Weights of a small GPT-style language model, trained from scratch on English Wikipedia.
Training: a variant of Adam for these matrices, 109M tokens, 6666 steps.
Each number is 500 + 40 x the weight over its row's rms, rounded and kept within 0 to 999. Layers, rows and columns count from 0. Numbers have three digits each. The size before them is the row's rms in percent of the matrix's.

# layer 9 MLP up, 768x192, rms 0.0965, rows 51-264, columns 0-63
102:537519492501520494538529613478553550497473520540487467532576558478510481542562442447491546532438532522512594490498525497517598566517504498460533573511508531477504500511477517540529516470447422
106:467600548434535495565432512491533484522528452525464488502485474494424506474543550469502432555515512545485546525535561467455539522461454474547530450487488545413567547442552527498484488561493491
100:527474512461474461520506551508528582491516466542553498498534459524466491571489577547541374497515403550517536518603437518524569498511438543476506503459493475501504470446476485520514499499504506
112:527408610478505510525530493554432535482452425475461449501470471493501505474473481502435546519495447519479560426437532544532574502475498502408503589493555508464504546477546537554485441512544476
103:509523475437504435573487550447474477495505535492515490457545526449518441498506447481481450491516505576471504559517513523475484516499492460492536557510535531443477552415490488518516534466484523
096:468513466543558514518475517494554481467458493477486560493471550491508512493561536496518492498440513488539565595507502574507560496499468515499488436488486488496528492468568522487549466452448468
106:518565448516494516515471550511440536479451531571423529443546497528463491488530504534506466500532503561466608451581539546562481577519519579510496498511532505466562552531465533486489560497455457
099:511535470551467543489521556484548505423509483516465480485560513531486523479564519506477446487497522503498538508490542459472481515496494456548484503462501469435548575431513567495425545518474520
093:523486559496581577515516500508523559511493525493480499483481492483500438363499499497454506467474503451505520450482548414492496506464470487587499581514537502542530456414549518551375492399476470
093:469532543487531503538393491553457507472539525439465450514537476429514556473586474500479480520514530501469544527520524409519571472421489485535475534482506522431484476432418513546419441533495457
103:493518507470509540513517583471464481495522527491446481450558517496485458516518502486509561477551526493445530459510503480529519510509504495531490523518495518485512558557521482491459503498534487
094:492458511435490469497444522432451505456507554549498450535544504451526487535564573491406450503525519576436577530502486576434490488540540467514508530514547533475522468498567555518448519515395445
094:389534461492525557455573497554446521458508458531506512475469544415534480513486588517496464400534519493460548516516619551489499463481544483516390501524572530483492508498539489528479459477456411
083:478469532532483473483510541493497514506564503617536458505458534500515589522534530438449462454492492498536567472489495509463559517366456479493434503505477595498528533472491507447494433501548541
105:451507513555513510443490506503456500459546527471492558545542593518530519546556505545511451486560561493454593439546543530491508542464452473533489509510554493451463545494487518533514465483515508
095:554506511452522532534470484513487576534490495573514520529499526500503507523509586468459532469460461526486479511479496457523508495425450450503496592414508507405566483470527512482487436487466535
100:411510496438511548543419516507513532505525479485437470503523487461455507514456489503479448510506515480461483496581498439510501518511518581539474462492564496530494545474531521533458518551518451
094:528570436437500476526431485576487578559494406526525485521506492466468491507486588477545501525466465463409464507459609471501466567551480490465485514537533518545546513528453501506480471528473442
104:539559534460432491522419477520470575542470464494470437428443495473466466521521493504468484502576500477436536510516535459541509582514499483487441509488526545497565514537525505565516543498498496
094:519453513462541501494517581517513485477430461569523489513484468510518426565494509462453492535531499482543539472507564489504513616502452479442494531489506501496537559518482435495446456516511483
097:550533481444512518597586593460534546395552523579507491526450479462588514502509520453437481465486516481473469497500494542465489503533416464551487523513519516497530527481509530545477494402463451
103:493513498518534434560519616541535544507532567533484512482538575468484551507499504536495488454498482518497568496503452515478539483506530472459530516440529494505494495436488560499512518433469422
086:426556478450536513500520522515545523434509541540529518490507531483522499527458504498553500520521470518468449489476509609568413498445517471499498555541586567530457522610543437550509521446549495
089:544482468565456449533507515460530443552476504458493539525472481430525556495557573493496520473537533474482527459445503465597501540538455488508509530511550443474545515479500480517508527581526509
101:516481451462492476496445500491488486545577423517479444498403420546442495478486569564538459517533483519480510524519461494554487502456457565541407516477466536521533439491536540563528505532485503
106:486564466519563477524491545485484502484531517480525477503519464527458437538514583490483514481506536517481483536455519481465510505465509497454533523558515493457495502396487473555467517467454481
106:446543510509490515505518544465507522434502471525497514459534556481514500472468540582506490510469482621491536595456495595480440536491522495468490499460520520490488565479468569464465518491462484
106:486538555455572529457516506509544564497506412508513505496486538473555514500503512515498505481501401479480504442491548488550512569512558578511502463474522481518501516498452484552474451471478467
080:466503526502498478548522556494515500442545542492480526515487514484482409477505587517472486446511471561468523463547508524442484454470471437539516494465521475583496479438484465540473465480481503
099:503451532443487573514390569485477559546537490490511496498569471491491472515402538484454470479521492557491542502468551493546545529500600418525494527554479544484543528477522523476506429524537439
089:518485532512544547519505461535570529488535574535482508465451571491589447481512492611454515448500437542539484500489592534500438504446518515509493514474480450473478520401531517575553514426532509
098:466458591454470517578473542515521507581587509486508518552451517446541472478520539461433520525512463514496528484469511495444555531486465525522505532454491505462522488462514576512500415412475422
110:503569532438455527587497485483520520476509443515543433436527443426515504498499574517439432551476444595486498585524484544513473494508464515431531486429580500510502569488496512547483538516514525
106:511511530473523544555511512534459504502494510506471494523503514518463494562532543497489507492541403504494503480553553485529477574533496502499515566456532532502543537580553451476525463440489432
108:480493573475481499516438557474502505420588463559496429509415533503468578515513592505461525508516500462452462507544502558506511527508485480522452610397545506552536530507470463507492437489509379
103:565489531430485499555480490516509558455473470500438438461491457494426492589494460524465500488510482574532447467546546429540509494562526561494542470506535583494512497481477501475460530463515453
094:549526501557542481518461558514456552524581536477436516483443438468467514540481545463418501406486541491475534488515557514582461508471518511519491584479507526508533513502520450540485402492521462
090:560484505519537500547455517466478480551543420512420431524444521442520463524561541494460560561528544489504514455500604491493511496482502426524508554458463554524555467472495512476423467501516502
112:493521577474546589445514501479450535449488510453510544512563576482489496476548459489481487538503486475493495541521576508547455599454528502505422541473513520405537531461441537587525490535444522
090:509528436470526466456550476456535514503525535515454513528494471490502474524468620520495433484467533542532531554440461549460564481501497527507510526464500506544533494517476535574499476489479472
110:479496521490459516512525511477479499579541516517492469449435483515549456472477557523433470444560547604533520555539467509516479483360469545522434536464504472432574529508516489468513511463513458
089:515497471501543558514490466457488557491492391522498413424515477449506520458555517546452466426516398491432496547480510517501504527474520466528481558460499533478488466475515570569522479508480468
091:476477538573503524486458503550489519461476523518485494462490513483514345500527547571499491468511454501520449530541565523467513478451500419481510528479488464501459469386469553514532502507518482
103:492501539465483501495498524525487490508581438488458504459539522533434501566492479478517463522510472516478505520463509589552496533519483444506431547486544466513529464590471509488478452517496513
105:477507458536527474562552507525453540450538481449501484442541540502495416488521456543597553469536477504474505437509495500500566489449400548464487500509517478520503495561454507584441524538544403
109:465514581529526537501542481479512522496394454571471513424501505519469570523472511548543474480543497536486514541533516503477564516490535460478495436484435455490535476494566513491414522513546473
099:535512524490500596586507480486463520518513457476448404507518495506477461518562526467438537477507416519509485526543509498475499501513542493490484547436456462503550557512439448578534505500515510
110:513530576441529505501387588513455488522474464548491498498505540496484470503479489585472616528555470547484549514509506516526532540469494547437496536445477462529525543506518523511445442522492488
103:517538501472502446534493535507520393411487466545417504458455552504512477556414582429457456512516532494478430483511523530521530508521430493490547546481475579491504460478477521589464526485505478
098:577449482495521529501512526557419505476469432490410445540432464463455495465455539496468483455481425506507557492519571464475504550498487542408501541444499511527503538542531443501516454436450466
091:530516530438562555512465501472486501530436515427487484530416479502489485460475583473494454496449457475496494488474582400524542520456505503505514509510495504408523571533476502529481451414456489
084:530486490545557486611532477467537471478516496522492537495501570419440495466483498456554467525483490523503492458514497478532456509449513442516527508450519529478546509563469455590482467437510469
110:492526541527476514520510511496503520424541494521444449528446445520511440514467558586509515414530424489447513533529597485544479557506542563513430496509548523521562554512490483500524501454544512
105:520507536484486487523441458441369488531586490536442440482519540509527429471442541499401530411554432496497501503507518515535492530505454436534569538498547542539578521527529522444475481426527496
119:503532470498511503466506459511468512422488530531423484477550486503442457561476463527460514482487540447477531492503511486557548496518548496464429527459469516466500588493524510519487527543457534
105:500623453436495495500521504483412584518567450480479515474454529504522459449494487486522479525495459456542460489566513457591516475508377502513410565469493496468551501456519534516454456486485505
101:434591563499474582572491459547474492459500442488447496455512568477470491563513524514542467446526487489450489601480522546519516465445516594469485430480468471469451492481515573460575499503405566
090:471537516460506491572485493488422498520498518488437498467391551534453562530494460522524514505519488456500492477458506557508491482519441455486530479540475525439465569497504583485476559502475514
103:396451543533535475512446504475532540485562493507458467466504528511512526533569458488466468516491485527463515555538472537506593508472463473463494487507504490536475438445560525497507543523524480
097:468519513493518522535498536405510486479496474514558488409498605438551497496542482523544521507469576464472478550482524473549580535457482509475469521480491500451541494574515602436440486496463518
098:452564557486469533549469515506380497486470483584490453477440587474471495506494535525464489468464499487492579499492603575528505508453466508498554486493548529412476560508471530468497542496513504
099:490438458509553501558438517517481501482508503548483426525435551467461453526449465544503540529543462500529493441466500508489533507474443507498525493479463492529448450530498558535449491524573533
089:462489507430547470526420540420517519564551508536514491508431452464470409564553532525476512496579481568533472529493575463481579527500490504504445422464483438533490552522511515477429500495532502
106:422495500518515579540520521524418480474479553457399510464514454531512518494520505476478465518535467515473521438545554525519557531488480557477546532400507498481471519455567587481465513547539505
125:498510538539530535489513452498488468475475518523498487481458519487493472514422558504356511481567495502429530543524556520591504531490487440510549585549527516460490523474496482483502527524523460
096:481548443402488587476492507509496434469526485541486450472505549495494479455466511530426421518630464480521489561530501520478511459528491559487441531600543494483572533469470556519498487507517474
104:569517510511532525505464463501545501514498440492512494453346534437511430481572489469392500544534544551532481521515493498519559474449525539482421505421459489490499523433480522514519465469521501
090:468504497474478519519509462524385557489448459531527514473453461490445588469583526471529479533486509479465544461581501533524490503477523514534497495438530450526523537533609537524549462565559440
098:478535517495553510515513494500553437558476430494505471470522555471495466470497526547464536496490500581502538615461463511452467523473480489457494555470552476527549492433500548517470472484451505
100:528457515553557493515521601427545511463536497481505490440534549497527549484469537451476534501583533565457578507570510427460552508474469567529401545513505530526454479425540508512485520450497502
113:518568512457433497497535585457523525473470471501472492524538406501501482535525528484453482472489522512452565531526492513473484492442495435484482525523536477416588567467505532485519503604527433
106:481517465468547541546458524513499580448519563470454423468482442467466501465492541439503544522498421528480504533515588523514437537490537505509465495499566552531468542485545424505475527505490462
091:546495466471497581536421512489519532551556506524444493568418486477500485487461478457469465504570410497459504510542497489497513523523436531483516513512488497547502547499535547517456480428528555
098:588522568520572500578467501463492563475564508484525486495493444519516474462520533455468525468575543541526445509480467524494540530483423485504540518442500509439512496460499510603496478467542462
087:537480421436534492500449478504478542537527468523542483516479464501558484535513573465466449454402497531503518493445480539526608544514454504427517531549564469494523470430541570483520536415433438
098:560463486499535528521486512452569560563507557503568489530470468521518463486528600509477431522524501524506502537573502476481454523489496477561512568428520533467522523479543493522498497528445546
100:489567531522467522533486534447499471479561511438434443448476470527553509538531529493476472463540517520478490524503534473553561518444380497501476520519535487436538589488492553500503549463549503
107:470515491490537555453441456531462568473452467557510487481470499505467490457516531539503560535521492509519549495458491522490536516451453544430470514467545502508490550554446541537490433526546491
108:468549545479479532490498508533445476507619458501413506545531549465541476569541485587499414514570509529456595507526509500555560539485431463494470569474517516520489525473493536516487521496488509
099:503493466475509533535524500507471493507464406523429442526480455408506505552492487549491522506495510508505516543489546528523542475513548571493470463425481476499502585568522603493447506504557509
096:515508523487488482555506472490503486515481478475503499465424534456508486511509596456529466513515500547512507561531443505515491518372506563461511458429484561474509497530460506460545509473501469
092:530521514475556468537508545500483527510483432541454447484457489441522498446582520553461526439502493566399481460480549487458512519494494507487547534526433504584526536457448630485464512485494447
096:496504498498458526539526532536557534505477558563546486458492561472494482453465545554511473433557478567544521549504470583465493452459539508514446519415492478518510517485540487495442456432524488
106:443457504495529533475518587519508593470481538440458475494546509471529479474499489490513485386491395524506545466472545483539529442497563476420510461498558476484452483483481523485502559507485498
108:437578569483519543477421520548505520481517426498497453435506558504471459518505547534436489455563523485501552447521472490518500473430539509544484468531489501415443536417486527549517502480516551
105:530488485456515523467540538509523528542522499449513488507510529472464499507465527498515468476547476513499523549470516515522484413492500480475441486497523527451526470543530487513484432513552547
104:493520521502585570536417497500519569492527518483554455523442489465540464501487497541454531541418556554499507490447529483529483511528538511431460432458518517488497488491498585515483419423459469
105:512507459482544518503500579493543603480502540485488480475440510471498474518558474461520505539501443488466550537510569541487456506436569479516441488436529448484521562527469487508493429482426515
111:466491522473496585564545461545493470527543513502439518482500562536434452559561539494508516489547454479501474528562458473525487473468432533542493608452478587462496527439531524501514471385449465
109:482564584527456523550469540533541505513498428536506488420525496519499495479586504580447510459441480478477514603510497560480523513448470463483499582501478416466521517437529439469470530482531460
112:456530563486533572492463568495503495514431467474535468531541533496502428520559565480460547479528538476438561542471517491472518577463538523551444543453521509418525533499479541455454484512478523
085:501532480433529577478487494494478536491456543556474524442442504494497451530476531516513475467513435510443556519516549579532518511537520435481516479465528469498471517476506518511434495472502506
103:507503480449553547485573465517463505479475449564545476509498536433514534495538629508550485531463489459462499546492568505476454609511449431559419503443554584506529573499475436562515516542518464
094:455569453459503465489493529517555523467507502464568473487466487496538402519501541523517468514510506554516467602524436439497475505498483530557528525612536595537460480518527568478423487335499510
097:451490568568495493519498499423593469418547482537477441463424517525510446543446507472439465491513465568469479487534509565438581495444473542542553517549453459447560441492491575534530467458499487
099:560447542498511517512545501510567561448470435491551511519531520532502505483514513482458483486475453488473533468464485504533489508456482537503465506486511539441523500477477523587523548444465394
092:452519562455491530483458533505504551475451550487454425509487546432452497520473522411476523467465513480493502515446519543533438490483481550535485495468525525464471534550390557545473465478492483
092:488515444466480607498496467509506482507503536543407490521430590495532447512547466617452492510469414546501521571506480545537500494465539505543473483484464501500524531574494593456468492493472492
090:503562541519498470547466565522509497447525500425490498452519504456520454555478457541512523449495489550492556518487462547492525482460509450485455476519556460518520493530543489582423501480486492
089:526519505561513476505495460529498496512514478523469462502473464503526444540555520534408439464504500475491595486501541484561544543408488466466458474508430550408458457442558558458579561447458532
091:508556504572573535525512526495457504487472551514508496485426455514583534465461551503463497531530501536448510505523499518469494486548537460492483503483533508475547511512502572511508449515450505
102:433501509523485546507439479532536528490484499533484536485456561517487445537584521478498554493544470493489467464538466578574557432511519493523443530539518505520496493511457479510430501500463466
102:484598527397510513465484544510513500528457523567518517496512525520481483480446543530367550505503507546521463504537479484559519548507449517530475530427473536497526551518491476495402463499488535
087:501529453501570528521501517530533571519499511494516515475521475445458485470549482519464496464442430512545512419500492505544511517488483494499454504456436497518544523541483474546462486546478447
092:490508430490460451495511455473548497508495574467413439531453555463471508432558505473501498482447497562525629511471499485488519510520474487563527508439518501552518547394520536550546485490534509
087:558548495483438503540563568537499523477529497437519522382487513507509450528505458476540534437482484559544499556498446476482508446402500452498484537431550546491563486485471516492379493448497465
107:528519515558578559484517523499445571494521462501509470442537547501573488489453516523547545491481475524483504570511538532548491511439507490466475562478542582459548523450629471447478476458473548
092:504552494534496472452480557476543582468567547483543525491504455495506415500538593552460448373466540516509493492470554489426507542457528469581446505503517509400605473550493531552466449520485472
110:536484480490493496563556481457469498507539522509502518468501507495475459519500536542436424514508507478487553534579542535517587456514495446537468562488541514412509563502502548458446461489523440
102:519460499426488530522442528523556533496501536479503482509487468465508490493507498485469410424517451513498449505556514514483519588452522561537484533491448537396547554513459472479496514552388490
104:574518485482545493562497553506547496518497518501454562525450464468443433488506448512475497476486447565531468593487500459444513485511512509423493480506526510469511520487505505552471465466399465
110:485525505496441523520480476503493493493468492552402482534428438528495506447516550554402490551527487510464557507562508501542531553484449521451484571486461569415498534482490567594526495509453530
106:529509473447534510483588486525397538526526487478502514539528521539488507585450496460505391539472447467517530473474514441578501485470553503475488513444514528552528561518472581531474487437418462
110:513511540514548514491528469485401466447560430440551535444583518501519425555460485511495512545581460564505534509518540453569494506501524465410474497481505565399480530424539532542511509495476537
106:443546509534467510484525512456491527447490496485484447475548517538440476519493512552458506440533444533424510568571486566527542533481472482462493553456563494448564508478443516521456500509477400
081:503485500483564525544510590551549466497625436548536558533544526445446433548399550463440482420502471480511435504513556465514561494410520478459487481521484536499582530518530520464381437488548486
104:431539507518514459523454536617515493474476500496514457510486487425527459547501588576481508466504423500458464492452576454545499478536497478484504600522519533497542474520405515512478505535487462
109:482515492520572552498512508560450525481555522599467463456508545453446438531446518533527459581526499526519527455484523527545485528428513488511497509516485599481501520477565476499430399542473455
108:478508470493454568510456503520518525493555471537482459478504488525518451483457513480423525484502493496474494481530474535556555463444509462542442530461462548511509464471600496535505523541530462
109:559516552459509569491523525460509563493487504503453508465580482519473485530572553532486515490533482476461481515532534446489577484453579457518473653525530527551553510500482482517446493561566460
101:430537572509445598511463435516500490478497532553473483536441552415524388535469453478518484548467480536465566468507505503547567482463451476530426601490504454495529492444468533506517448498481458
106:460477534482518513434486462495445480486527484525463506484508513428490466539563510455443436452548417486413458532482507541542488540528503504528488616540559540477477490547515466441483464500522528
090:512556454383522487485531488470475500472460481513504436480443545482513468571517487587500526416501485550499453527572527539486479501508492512414514495473445474424516560539476510543536482482476489
089:495542470418500506519560594484478519450493535502429452529515494407480426541469407462489507523557501483462584530509603473508514546490458461415501470522500523454497541546572471503529487454532499
105:484586508471474522486488516453439529499532433540488498498511443499448550525521544509530471499489498515458589596511467506569544528438478506430467500502497517428479543493506483453436480494442541
099:500563545497458504461465408529479474455573457535465457542498465450444498531503487584450458408545508510486461541558453448438581534439502518475549458556431511457525540460513580475531502492505428
102:528556538483580534515489533502441532520548463513511490481492505476460482444482547481524458553483536451485545510530554552574453503476496468525478449428512481461499460467509478532502500549445474
095:481480517537549508484528551567558534432483475544506469464481538495443538518532538503426511426474536525516549441464522473516504540439515470441406564447533525445466432545458432535554453462471487
098:571538434447558568584548465472518494430499482533469491473478444491508439496570483463506521507550502529532507487528578495516512499463539453496442512495494572441566502530477527481454517450521497
105:468555577506504468493382503521460524561495491466467495508554449462514519540554551472457478431573447482501517530549550439507550563521482498487507552439524528411532553490478509511513488552458472
097:466511589489562430552522589474447484519491507527467516536481482442441419530585417489526523516541548523444491486522533501537540589475523485517492493533504577475559464525497504482452517433534387
098:504529478539509466502418541499505520443462457499547500505469469509445365483453515482485510542495534574522507483527588504488453534530461466459531494493480555562513561509485521499516517439479498
095:497531466488507519503539500479491486491464492497516483531574531458480522455502545465532480471506461421475504469480521555559517570523509554534513490445571571463485553512450474545462469502536516
111:537569512527557486528522517543545543503504522507433532478516518488381502594633590468447481527571493480492562475468482520529449501426468503465472515515469531428569479505540514476493505422476486
102:501508574534547540506435503521479544459542501424467453456530494500493420548514494511458526458573476476490480532477458518555516489459514500569468492497507483421493412476468538534470532486406495
106:568573506439502520448445492479481546473452501479488505450448495472445563589545550504532471491578360473489469494450462500597523578540534505456489521437500567449535570541466454499497439496502486
105:500489541514551490459510510472459475516540426577461453431463560469460476512525557455565555508512444484456480516486576554496463529487468471425460484463510525478497498465514491504427447502531467
100:495536488524484505523484556527462509564531532473445485505499435521439483564531572536528454508568449527484527489526575517487533520518514537435486537431490551460514571526477506500544477471547455
094:504501527456520492486513485467523470541485501469488456491479469458543489529444449535505537450472407530456485612450548510516509557491499512415527494514585482499517497552560508470507462471547490
094:454500471471531477490447528526560572517461515566498496497420606500529336491504494524494498456515445489518481507534536506514445571506561502474501566441525510420581537466488485500521526490466478
098:408510545543508489545504499456454461447540547526503547516534520492519464468446592599509484548474510522479545474590441498524519506478449469530493559454479527602583525522483520519466497525529442
105:467469492483527549536549480433485519481518575477383520498532583439518444490486484452503485494464483454507459472461493462497511522528466516520527447495551614441517490457490521502452517529464504
083:449512539531496535510467461503540517501442463443469421554534506403509451494485478520514461483542484537536529526488478528425523533457515502531489450544474487437531472423548536523519496548489529
103:460510566575584513489493465452538546487526466497494504475425507459482551577542508461572484469536486485422498528524536489464507492437510483491425501510560527466500454376503517535512516521527489
091:500459548523503497547582511455453491485524473492453530545460565438506474562472519505464466433435467558488516482480492517480597493464455522442544482462456525472524547504543535446484561461490510
099:539521490475505481487443568391458525517529431493575446437486607457479455491514512436478513509457446537481466515546524550538485428486515467529521492511494475477517537511470557552430482512558502
090:478501519494423477537524496550432474464501488533522471472511496466477459502491540478448522454571499484531552507545486474499492498470491404529477463497526538521512539552585488441528480467511472
096:443525569542448531566451487450472519440547549510511533513522534514489544527535534502485418518485375536484503496544444515473563502501475462551494489522535520515491514436481525481512471494536450
108:483547603539536476541503467507415505455480487554426511481492511511450518482492501544496484556495528518523586506584480523472567477454432415462512523502465511465511546444456552496514526558445510
094:550485499475489490528494499556563493505529539441496527485557539465480433511527575505552471546507435541513520482504509521467564486428541492500500497454498544508471503538501481561542529473502470
104:517453520474542516506500562482493472536522449465438465504469489488488533488568495541522485517510530519433546499495534558467524547538533557447473504483488484482478521515505513500505513541542457
107:488547528528484578436451487507476544482528490498410517498486539464556527443521470551532468485471495515469515505507515527586601556479397561488481486486531466479466515534441558502464464472495456
105:488481519393584487480482475529504516530531434543513479506401517542455516448538543549499513456560487495531491446506486594524528489509463533494502482506473552497481511534547547466409415419458510
091:493541516459520523530475460557532508466470440528525419499531474417528487545558501480502362495520506526478481570526528505447455581495508540474558487515546562483455563527484503519521453536441421
093:464499502516537505530457506509530507565566438558475467511523506411469497572495488485433491554533419553473490592440516462449541478467486521512515512497436542520546481511485549496420475417501418
107:490558524482521502486590525414514562518523559468495534500458543503472498490531590445489431485502507531478531483569471548545516479453512547478505507376520530449499486376484460587490534500484551
087:553501482479470479474511486466521568535552434490440520489434464450480460513552529520413502473503462520486500501426496502495482489463499514503438528412503519515505519483513565559500506432498527
097:515562558501464478450510500480438493435468461498521548488516564517482472508450510421496518487502499536474466466463497560496517493500464446475495534496535458493511496417519471571484501494469469
099:494497481481600546530478496455567518462544494474465455555554470455529491500489438490473483480509468588483523520483510504433556505466466555488503543476498498484420445421444563555441493456530515
098:498498488417581538496478542478541528501477560503524464535525497491521404476506568517463451465571380594524559510499573580498477474498528487544523554456524470486543452470503483558449456484540496
106:445550551434533553479436493514406511459477483492462527524537557472476499466459481513540480511550557497499521490464542576604513492495495444476396558495504485459518532546507463539412453497539475
093:434551541507570534472472550502547506481576505572513443492531514388482519617471595514445494458537460516495433523487473510506510458460541483533427563462471597529527487487474533453487461459485470
104:537473495451468510441533509508547573495461473461533532481514540498475496530491531494560500504489518518427518523534548425544466591488567545462479518486569492450559486441447529512531502422492485
103:522513484536477552548487495549456468493487432505401452497527469490449478577577528521436529502505478502432471499539554542531522567411513507419529568489527498378557505546534502562547505498501493
098:536499500487580552533524516566454549522495487456437507480486515523472520489511507493490511469451402493468508476567571527562572569457490539438542468467511454467510504529556482496466492506476448
112:442553572491524494463397505550477516475439434473520445518505520484490576524452439458490527404593528494513481455499526501557520556446443504505427465508474532436519483555564553484488515447521527
105:478477524413469514524508488510471536487586536522493518501496510483479456526465497559526480478526442511483519465554508547561483490465506531460535543483486543363505567559509532484532496557494529
099:497525486462510552513529544430481576522543455507570409492476507476507470560558509514451497510492438584469478517526524549495551479482438460449486545435565511443547500409506547482474454461520394
103:442555548505575493535507503507546518450535501583524484512464492391469470491566462445500487480539476531495429477513482570504536518474508477529552474528465509479475498524461459574491528479527468
090:532499531581493497506540489467515470567523527496491500501467511406546490468530503537532541454544473478487489543496530531558535459449502555583416533470559470513501473420513557491489542523485507
106:541520546502588567508526534482510535455566502492519526483507560493492472509488485619480523516572495556446475496477485496537501504447463410506507545554543438475532544499547580549544464459524471
091:420503531528497464573470590510541549494494478633504540527465487473527501508498541522463455494517534476475477579564449493464521483500438494529482488518471478507569446396524596503444465442485457
110:429583567521567479461490478506432460415454465487475503388545523453503496548597495519465518536514531511483550550532499490523519565451506434512507469489577542391546473497596549509548544472454491
109:493505537413509548462448496486511506497465524508474468517484463483511499597526490514447493465548406432530511604468517461585519508535527498462466518499525492465569490443503538454473505458411510
106:495561516493520557520469460562404555409542482515406485573517504500508502523526480481545493514495494575453488457509542517492519557476419525488526550455500530487482548490491551595491497512479475
094:480473457512521452552449459456539538539464416536500402485443513462485513505479502504482526477421407582518551567450528527470537516489448500467563466526435498490549521531547564468475511496537558
095:537494469449528623479481555532570541521442422484515496452521552517526498450468475502485443595551493529503551533516476476463536473415426480506484513493478543443544541510569546482475504549504464
091:506516560462518515511426479570449464491484486576509515537499559452472504468491476524456574457564504504481503433512566550497544539480491561499536579489496515477479541487564520495518450458498390
099:506575445517525513536494530515495504467552485480469491453483555454410489486582499460434466534439411495519548435443521451564475504495489568504501490514471468512493472446514541550489543482461476
108:488498570445506475451419482469501490521467484498432561497500467505465496486530504521383508493530453515476502508522509474530488483443520540452503556478509489451459513463507519529493427485524475
098:495566506524517528531442488467490505548601470497489503431514509512485528524532531518469484479427524531473541539490491586488526555490500481514429414435448547436550545490540544494487454491428458
096:561505472561577470610501467560539504477601422585503453477476495491494517504484540512504489483451479518524505518503464556405499473443478557484553471552441582474517506432564575509483519464469571
103:498513489528509521524499548537479462531533424516510463537516541497465585455498562531459523555584494486471501526524506533511553544438425451465421545457511540572504460488525537509486455512528515
106:488436510533547452525527454492434489490501486552489506468419528468519480513422522617477489491513481463507495468466527486496469621511504470538551457493453544522488514543598522503424490467456446
103:453521492509482537496501522518439530486552459503436535479434508415547543539551527461462515491487481509481507523463498554486495486521471511547409480447439485446494530529478593430484449451492506
092:496483483457537517572516556482561547507501494528452434587487509459490538460445526536555505451525496494492484522456487469545476492478442491544456496538529554489467517497466487525504475558489545
100:513488482471466435484444515495417435451464481527497482499499551487498536557521528527446499440556453494478508523461504507515523528544426547459449527513460460474490538523475536453433521464538499
090:498478474498477524533491539407482492421520517482586462483503477443430469483499525494521438459522538533443491499535493569558508488456416483485468539520568520464504470454522466442484472452506474
101:443478484470476475502480574481525551471512514534512465514574524524478527483482593511462465494517510471525505489503486593515472523514594478535505483543521571490513550527527404590484513509488510
077:422515433464515540495526492518483544487432542524472506486575526479512493442474568504488415511495485539510541519507491515474500458507570517504416485494537461552559507496458533523490429496498512
085:440493537476553586496491514431507566410507484463474438479524481488516481460514526596465440448530442592460517475493525508503544494513492481469505574514547518455548497520485524518453469468510447
096:457515501475566488433489492517525583438418470568519505498459526426446512445501474459469456503505444523517587543463479569517618541480469525464561485469516511533486510502512497521554503430575475
103:517548546442564518560510475492488591482500427464472488439532483483523487479422509508480491488519458546462549495602546518547488475461502463518493512516545471435475541487547485554554513520489499
110:441491492476505552507491471461513506455480460508452543506565515506526484500452497550573537502548484467503521533478510533444467549503583564512469482474492521436504534535532553474517499467431488
099:485472590559466507503467545432511513444483422494444495533464517454535505441493475531496534502495489529451521481542531577552521572485539443548462492522585518439497497486542500542442485496513436
108:466536463422496525544525516472489472536501457549467501473553558501504539500505508529522459482517431565514572542482509529566544524481409511563452545488487496455549610497567488480432508568455525
097:477488509524473467569498530522496544479512497432457469513527560488472484515460516519548537437524452618511466532509501528427500480425451533474473516516524559505500502534441534539537467452475476
104:404596516452611526462451474491531573451550487488477445529453451445483412539499459499466525462515492505514518466458579546525470554460469482540444450510435542452505506497521566524517486486502489
098:510456509418556523535466569496475520484537497547531437523452521492466414509491434458535523519480498485503499441476525470491556485481444421433544494544599484471476491455537492555522477461541493
093:454437486491478469506515513476498528444464480504519502494503515489486490596533496529484432517468467533457543475467452465473483555492547493461491511493447560542574542571554529481485528532462351
104:463624478499570523478503509494498479588488493469537522517490546568455495490532483572518461549513399528510501489474499467548565502504479567456466476485476521492541546474544532499437482460543484
104:491475580500513504502504514525413525473509493511440572518546575464521514505492476519530545510541490605505527449525575517542479498488531490478428509422502526510502516518544529430498486488560448
103:534599524495608555462461496524537505509562483472460523443537532488524495496520462518536460408531470544521506538561488498546564441504522517551531463470522456518600483486532516485493519492474519
104:527539406495621539499521579472539565467471532463454454479498507430466561533520494407507449495517416488525483540511451480518511459413558539483465544506641545477477467486520495537455502517504512
096:521505503547513526501436543449490487413505461485511526482500554493495432427450505556535512558509521508514452464524526522565499500491468552580507538482514507459541550483442465548419492479475480
100:547490557524617565482496531464396482556519499526485451450460460469532483478509553458469519551487486539490528500554572545541520557458503495492470515442463602502537572534497468463451554511416482
113:561482546510559539526566469485543467473503462494488511490501540497479409573532544541513552479503490525468471482538512497507522475471530482521438501521509482452541537485476502472475506490513477
110:491502442464533512472492496493473524498502422571436437540482496522452404554469533521478444541541507499479491439520567503539564553458494429591491597519474542460510519479560498474519477566484520
107:449501531442515505516479577427475482564452516495367481432501562513513467498512566565454505510537513525525526524563499454602551490527490540494491526512451546388489509485492591477432525489479533
101:391531532533438475526493440464497499523497546543474439525467471498430412465595569535522541464506518494506547500509471487466515462463613539528422509513581517550560512457488569545513514497476502
097:509456542499448500565501473436482484486494494546461437519498511457523555517510511505473463477549453562422522501533618543476465531507570480503552491474529494468504451511540617531462517522414431
107:551482559477535470467476490466514529473430433584520507443523537410482508485487564594488559496478478498491493555500514568578441542468523513438485536480528516518464483467499441561499467428456558
096:457565525476466521572564561508578496502482527461449433518433471469572434523515481488447414441564448537528462572556537487474542501463472522523504498480507504506460511495474507466443488469517480
096:481525518468572500486517477446528507488510461498508500471475502549524449544488533493437492493471471506499514576489490447531576485453531480501483468512492486505473462504522549518412526491475498